config.toml
d_model = 128
activation = "swiglu"
norm_place = "pre"
norm_eps = 1e-05
init_std_down = 0.00343
decay_shape = "linear"
Each number is 128 + 32 x the weight over its row's rms, rounded and kept within 0 to 255. Layers, rows and columns count from 0. Numbers have three digits each. The size before them is the row's rms in percent of the matrix's.

# q: layer 4 attention query, 128x128, rms 0.0593, rows 34-63,97-127, columns 64-127
# k: layer 4 attention key, 64x128, rms 0.0661, rows 33-63, columns 64-127
# v: layer 4 attention value, 64x128, rms 0.0401, rows 0, columns 64-127
q97 128:060125111170140096076133135122120129169140135121118131124166123100167120093102116124181136094081134177152113128140116140157095108123185165102096083172160131165115150055061093148126111147129125
k33 113:132142142154172084204145112111161100150122114094117146119124148095163070113100105100096132093064110098144200190097121146159121075130144185188072110133170121200123083146128117129137148125105118
q34 097:119158122187110152113120109145181121173127121135108092079131112087136159119121134089128130079113117155146171144114099150088098071134128160092108100088177141197096111070106141146126108144055089
q98 106:179133144133195072167092106130088102111109075089149164117106040129121134128183209072143118151137134154090141136126153153117115127156163167155075140103102164163147173132087132106142117097075091
k34 092:095106107090136161156151069148118106196196190167191137145162173169080138126126125110116120146111111112091126148136159086152083117122097157194096164101125148150112147088057140115096145171146158
q35 092:169202161154119180085118097153158175145169158163152111114134160127121172067147108135120133055219100137082100096104100112166149154122111107161082120075150157162192118145157151151122112126158162
q99 097:060105150131134112121123160141166112070060153117202105180104053094169130118161126128113071155113123111194133165111161083123136097126113127148081109138185136162054136131177079153102110142170137
k35 102:116085120081141126169194165142119058086141160129116147126143204094157115163087172150108137157174120131154110131133063096126133174154118082170124118128067077130122111140117116105073142145139109
q36 095:129209109123147114111117065132154141122148086119183172126165125168145158129140057117128047146139073100150152125157110156086128086165185140138148106114153164113152133151159173161085161126110095
q100 104:087105175081141142152129106095120120132105134116123142121147080128115154095134141063156131165107149072153154172079108078090122117129127123115110080115085081123141120203126185118115112151076176
k36 108:155136151153218086132112101119102184083116151085147097092184093079130058090101145103115107137091120165142141140105104137170121121126129112146140139136143202164102140091117101141098130077114148
q37 092:176128135101107105104163109171136122163139093114096135081165091152063089143094114126194126101065138124101163095153121134121152113122110102098111161105089139088146173125107054136121159147075116
q101 111:081156186119212133138122150136149100146142159113117085099147122155140161054068130158126173138139160115201161122139170123096145176107161193110173126135159138172124163152088161197134159120074133
k37 096:142118092092179122148119134091070094085126176171171164151131130126061101106194175112126163136119159144150163150122171166107180134113141148155152125135095144184143114188147119113163176098141101
q38 097:110135128093111104147208158105093110144125144129152122187140133129095137087127139142106183100080185157104141133136152077155108140175128143206136060149122073153093099113087130081095159120188085
q102 106:165111139149097127115165165106125124190138059182128139082169102151085104083218122118134117056077103110120089093176115161166136139132075127160084119145133117107097107134098083129078164188131111
k38 099:125118094110105126163161094158168145113073115171133127152148138172164159125107059105147149182139163103171156095105150149086112175093133148056132110103134202182152102114154154153150137139115166
q39 105:102131115127126115230138092177066085067139163100122105182176164123185070173131130195158120191166102160182111150117136120136138176157151140145120133180138156079111116096165176121126143136106175
q103 108:132096074141123175119126103146127090154132114115152110105075157096176141137176114143129116144159108128096098155159106094118127112066151136116070173135153103139105134130112150176121060120059117
k39 118:118126191092123151177064229147101110151167092154142124065113107071123143079068193079135091134162165130100133129085075095157148185147154126096126121177131113086053131139134104134073132129156069
q40 096:116152162145144138171137114115053069118102140085139092157087120120114145084114096076109044055145108152122107153099167121119131098178144184120133154144136070133173204146095102137143166138137146
q104 112:158113149111154168067076118114150106107179138107114144113151154157145081165144200124137146152128143061160093131133141149100173120111088133122170131081097124107181070163108163151171096107106124
k40 118:119089151143038173148165121119098122114136164105124163146180150133089117113164089122162106081208163115124155124139083130100120150160085133150078167113087144092130128139224177121109171192066139
q41 090:054090099130135175129110110087131156077116044124122116134140146136074070112163160154127141060177151143056154116138120153139178150135134162141144092101172123148107136035169108071160088145197090
q105 116:159111178152107142147137153143112111164113120150129137104153056184161137133116189118077113151150190107148129116167159158080116121152125115095150119133092191081140101107117111133170142142138110
k41 112:171171117061136139122118140123130136100136081166111133171089125168084111143132107148132144189083091139109128112100155122147098089081137153129172125085101141136171150078097158164061185103107149
q42 100:091173134120148167141161153060111128116168140128107166147090167105089157130094161145138101106115172133166129151135160150150149091142148136095097168099210144136110082128147173116230108147086064
q106 115:136123135151184124132183172141170138133129126143109156171137144140148178132143155096114126192147049113173140189170170134126073062106115131150121120217132161171116077142113157108109113131194088
k42 110:204138098108085172163150132123106076081113165147142134162147139138134155134130123139095108182168125098149125123106131153163199143174101159112127086140153156091141142095127120149108146119121099
q43 100:157187120137156068164108117124088129131127171091158152162185073137044124136115107069153110206073109094146063093143124144137108143144076162119110130172109120086123110092132124116062124167157123
q107 115:138058108106074143129108094086094077080125177113098099102133150156113149140115092171085068189114136131109173138138156073097123215144120111150191140090130101107140092090116077085139133125177106
k43 107:135182147136141080119132123090098154137115080130181093137133139136140140137171180077104173085148066128154162173122059119162124107100064187159179097077202135144144137138160161140145107166091137
q44 098:124115083174105105118149157118124150083093157180142072117158134137137098115189128123128197151075106154073157113154105130103149151119149172105134030142127140147124101113125108157206100131119090
q108 118:122105183135136095134135165147107092207152131127125166124143079115134102096079131091174112181190109134171114148095102079120094119157126132145053152141196180135108167127069079147129099163136118
k44 105:174062095144113207156116134135149114132166153118130171142132111175095215120153185125165121204087153168149107171103123156104088113142193108157140131126115102150141132162160137094080095045112144
q45 099:138113193107108161072102146159112125136083102082133119141090073088126072096132120104139099141102057144092154107091093090117156190162135177132181157153118160142150093140138095152129137157149171
q109 119:153124122147121102123094128110124114160110163075107176103142081179145138114201096140186183158160138122089130070098096195111113086047104114103142104098112107184216122113139085079080107127129138
k45 112:076071097142149126203144125122134161126139163145110111088159109128096119092069117104116077087149120159119255209103127105094117105119113160085110110107115099099095157153149168106160157117135168
q46 111:085159159157194126118137163096107141130168103106170122073160122152142105163119159098114119154166129115150159126082111202102074124095075166157134101097177149142119145116108119116125043108124146
q110 110:104117118074075109173143082105163129134194102146120122161114145094146187097117161132144143192096122119091146065221086105090132072117125139156113149225139080089079146138123079135131107127166169
k46 110:165127156116139173094147147168091139117130063119156159128151117088132123120120206148096143124105086031096124085058108076126137091097163107107132118090103153092130136126195120144195057156136145
q47 093:145134096125074176126139072118169140170117120160118174134182135125123093093127108130194163120107169138141184170169092105136120141162162145071142173126141121114185112132129185124103074127153187
q111 110:087137135110120159160061152152122159130166132142145186104136116153123122098082189110080125162104152092180112087162080145213157167148158101143157140071084127148153134197141097157129153124091100
k47 107:137160123111104082077189157122118175123111157151125109100132113049138147101154166175177099183090118105122152095059160210144099140141119130158092076157102133152111144130123111101107134136136178
q48 091:084133149138136188108075160150100109086142172123080148179145109153128109080149144145113079148107133155118110144149102125216121142112143079097137124159090123101068111157100113173179128086153151
q112 110:087111159145105115158131126106107182149103111027147162126136094138125148120159135080124085176174135148177145128165093088121131093101150163140141105142161198099160130163188143150113085190203151
k48 104:124086103172200083126131194175145112099102161082141188113098084121166145096118193101103063092079168139147189153091136131109092115136103089170140116124179152180160145102153099122122125155120129
q49 089:134081104126131115175138122078140134158147112208098113126110130095115074163156115112152138145145206184131101124168155135154115164206104105094138136141111111086076157159093156125177130110079141
q113 120:147102139119137079146102134137091169161192147122077152082172090141099101183135119159133112161137151147062099096186146119174201166153142161084103106070115119142113143125138136145151208131138126
k49 102:119111132128140092089151105188168079065112097149126157155069074167151125091132117114164150094117105161096104136139135133091144060104132177069088074165116092033158118145149135086122090143127150
q50 094:140113163135078066169090124119079130120160124138209155125102133049122136127159094079131152096123095150160129104181105148111111126110125117089167073056153125174112111160114106098093097126091057
q114 104:080164174101111111050104156119136106105136108115055166105117128085099134114119129133137128115165106121075095147132110171115095155116132147113171087152098113131091172098130133107134079109152212
k50 097:147097136181178151082126214144193119085107176165118123124150083197140050114135099143119139133130147116121122198072095164131128084125195157083112148065126185122109117134167162156120094111097136
q51 108:120103165131150159115150167140129103115068099087163164130175122124153162078075199117105132099181109166128187059133110101138147132133138129126130120188162076125151106152113131143128132196121131
q115 108:088167130126089106134115149172124179160134163134157112146093205095092161185104134118089166148119150105140072121109113196183107104145149123156108113142139119096122136118139074094088127144112104
k51 113:108144077115172120058136065163129133131153088139029131137147118093141119141081114062120129132110117103128232167123156134127134138140179107186129128087140151086141130113062106131173082124077106
q52 093:128162148096158111126138130123089102180112255126133072109108141108160150118144095144156104125115134138133146185124087105088194123125143150142105076158135135167120076148150177134156182074077175
q116 124:128093137124142160173118046145086091149099126093110073110139115125138123237122127113087140125091165185165172113089138095124170163073156113093167169112097149104139097134124142082166165153093130
k52 112:132079132107063122106136142165105072105106105120153048137111092142070087139121105106173182128148124093087085156220161116149078178076116041122130134103100157138130197158134111138107130119062128
q53 091:106118140111210140142121126186186157130120109173117172156120143132137142160179114134098149119103115163134140154071083102138120054161157165104175144160175115128104095169150142141097111144131174
q117 112:037109218097108092071149112102074056128150174123120124130167101082154124072155086161116130145088160163150161142113129087158151142088168112194106115138050097158142141120139119088112088149081097
k53 109:106084123141117172171079139122113087125100128119116057092121133092147105153048097221154181116094197112140101126091120128146128168134092110159143107157120200100134098081177128083130157125123161
q54 098:106148168162134133088142133087103142132106118154093107161109138090138092169135206159124132111096090176116203124128118154109180085103159124113175164149140118130110077172174116129148177121175154
q118 121:109101124113147136141102156148131156145139120168099107137063154117151114100114188143122185166099158107147120111138160149123110044113031101119106127200156123172130078122127135090111143161140115
k54 108:156080101117099162150141048081159169100131072129132167086119103143112140163129169090119122121084124135098076094131133078115073182162131143163130127150134127110132130130108181168155142120162197
q55 089:120118124163212166123105107143143140085163143106116080157119144159231159130102123137132134158154184091124119058166159133041099173088086133110105145133084111107150140122144081058102110060146138
q119 102:157128129103132135135151205152089169135132131133096133140095123098161061117207074081123093124101067113147176192160074181113142138146105093122138098161173138123127119118136081142156130155074115
k55 102:099125149086106141111118108132161192095158123122164085056184133175110174164094155114137145143064116183152156160123103155138126071164126105077135117133127161185179160169103139088140152165118126
q56 108:078124165141082117159211132170079213170074160130114133106152112125110170156093135108133130135087162118125129155142107121080120125123128048158074093079128101166140140141132128157162133146058108
q120 105:142123119165102139132101134102095148093087078106080126112133108117154146120153141147153139149151113115183152120164154158103201113100167103155161167125113157145143093142123085213100115038139108
k56 104:090176072097165119095116175127186180092127134148142082140133144116122107091091190104101145122145144124097119106174133150182049143120125140156187130142110098071113135125126143153153155180145075
q57 097:094108119103159114147157126145135116115135099096136108104202077151145127121156136191103091165127148160114125155080171131117149167101124121089081150110151139143152124197167119150083099087075086
q121 120:143090152131146145072161043121088120182118102108132115094181111101057145138121131131117124119187200124142157184124170121108138207136099114143153122053079143082177158177158136147133201119094122
k57 107:109183103107155095120149162121156107117114157069133085103162122078129123127095082102165146109146151173150097130072162139053178170120158145085122195102098110165157072126128099154127179111080140
q58 095:095092175129172184140128119110121097152143143179084102149133133030152137136157138109160134158159141124204180190132144182160070149178152129107095106134166163136145102075104130171136105134100096
q122 123:114128178081140121154139111154103098143081129197104125107139143148174149107113084054193085123133143130116144110123145164107176133155132142138110115201136162143104059101185141093084162144075133
k58 115:133126074162183143145146131124103142124118151163179092106127128157078191109122121082159152169186141070130109170111128141134150061080113085112226136204124108090156141112059135133117145109117150
q59 097:130139131057148065195113142145140085115141153130128101125156226115130110132090115108110121136162151108148092142107103135117156089091111179101126131112096098121140140103087160084132144143167179
q123 112:178099183165077125116153136167152116112091093063147110153088110134157107127112120143170155108097129157134111107154080142137127144178120147124110117137098147140101114170196090153120123158124135
k59 101:126117088118136161077088093116181161139135195150144156119112111105165144165096087166088135125119151130077180093163158107160118074068133118135130093065133102115110121106169091148110115153053134
q60 099:186116095114183141169134161054143134151129140153108132116123121116091129151052089078142148191152093087091095081126156152149117147168087104128147136165227110159111119143118144116132166109129111
q124 110:096181134145107132092090048113129126105070107167168138091157058162087131151230081144209128092127108130142145071154101187145144122146167126108142168063114164123159121155077140126102116121095164
k60 102:085063124127183071141219151132115121199118173133139080122087120147149148102158125209088145182130130196113099085174115136162124180094120155109117118124132143079126160146133162112146107137099151
q61 110:082135147159136108095140130150100153194120113133059149168108121147139124117082161025140201087126123118080101146140153083132120116184137129075126122162164115161094176144207137079096122174124087
q125 116:137145092148117081101163122130108153101093115116131052092157181144163135196154127138109103124165164166118100138125104098128181131156175174123127116097070106115126134128104122184181182162128151
k61 103:135174125148122169171178145147162068133090107193154086103133162084132051142157126142175098090116149144184098082177148124125094105157084169095110123116164113120136070100086138131114110122105132
q62 110:114165080133160157151182152112138132107108143148108090123098136114134142176153076115193121070079104139038132112116092132087114204116093158192154153150132093146124111125104136134078070116147191
q126 111:096119112141114137107137114154109126119088130112166116171142099126092116169200174162090154169171116109114133166025135121158110138141135153131106135091065113099177117153094089169125114107118105
k62 108:130112166164160133161121080135157115133141147119116074121141148099183201171083136140132168061113187149117128138114100116138096100157093123196067126138114116148140179081111162132149137165149138
q63 087:147127146082131154141121051139129078150176126180116155086159079170129101109153044131120105129170182148112157099096092107137156077174134109143130160118161118079019132104189162132156159108085137
q127 106:145057157121039110116169098098108095131139107105096151101157109094119096114140153096152177152144126109158140150102113148114145113156108144099085085164163148098146107098083071120153111110160107
k63 108:105123161118131103148057090108169125076127109205123162142124133137119146072128179111102115151120125146098119110133167136120161085103080113113102136101119220120171078210138149138113129090102139
v0 095:099118137132146137142159155220094144139172067161075119133171114118129106102135100086146173101130097150150123114135112129122163124099142134108118075142165185088131198164155088163119103164135225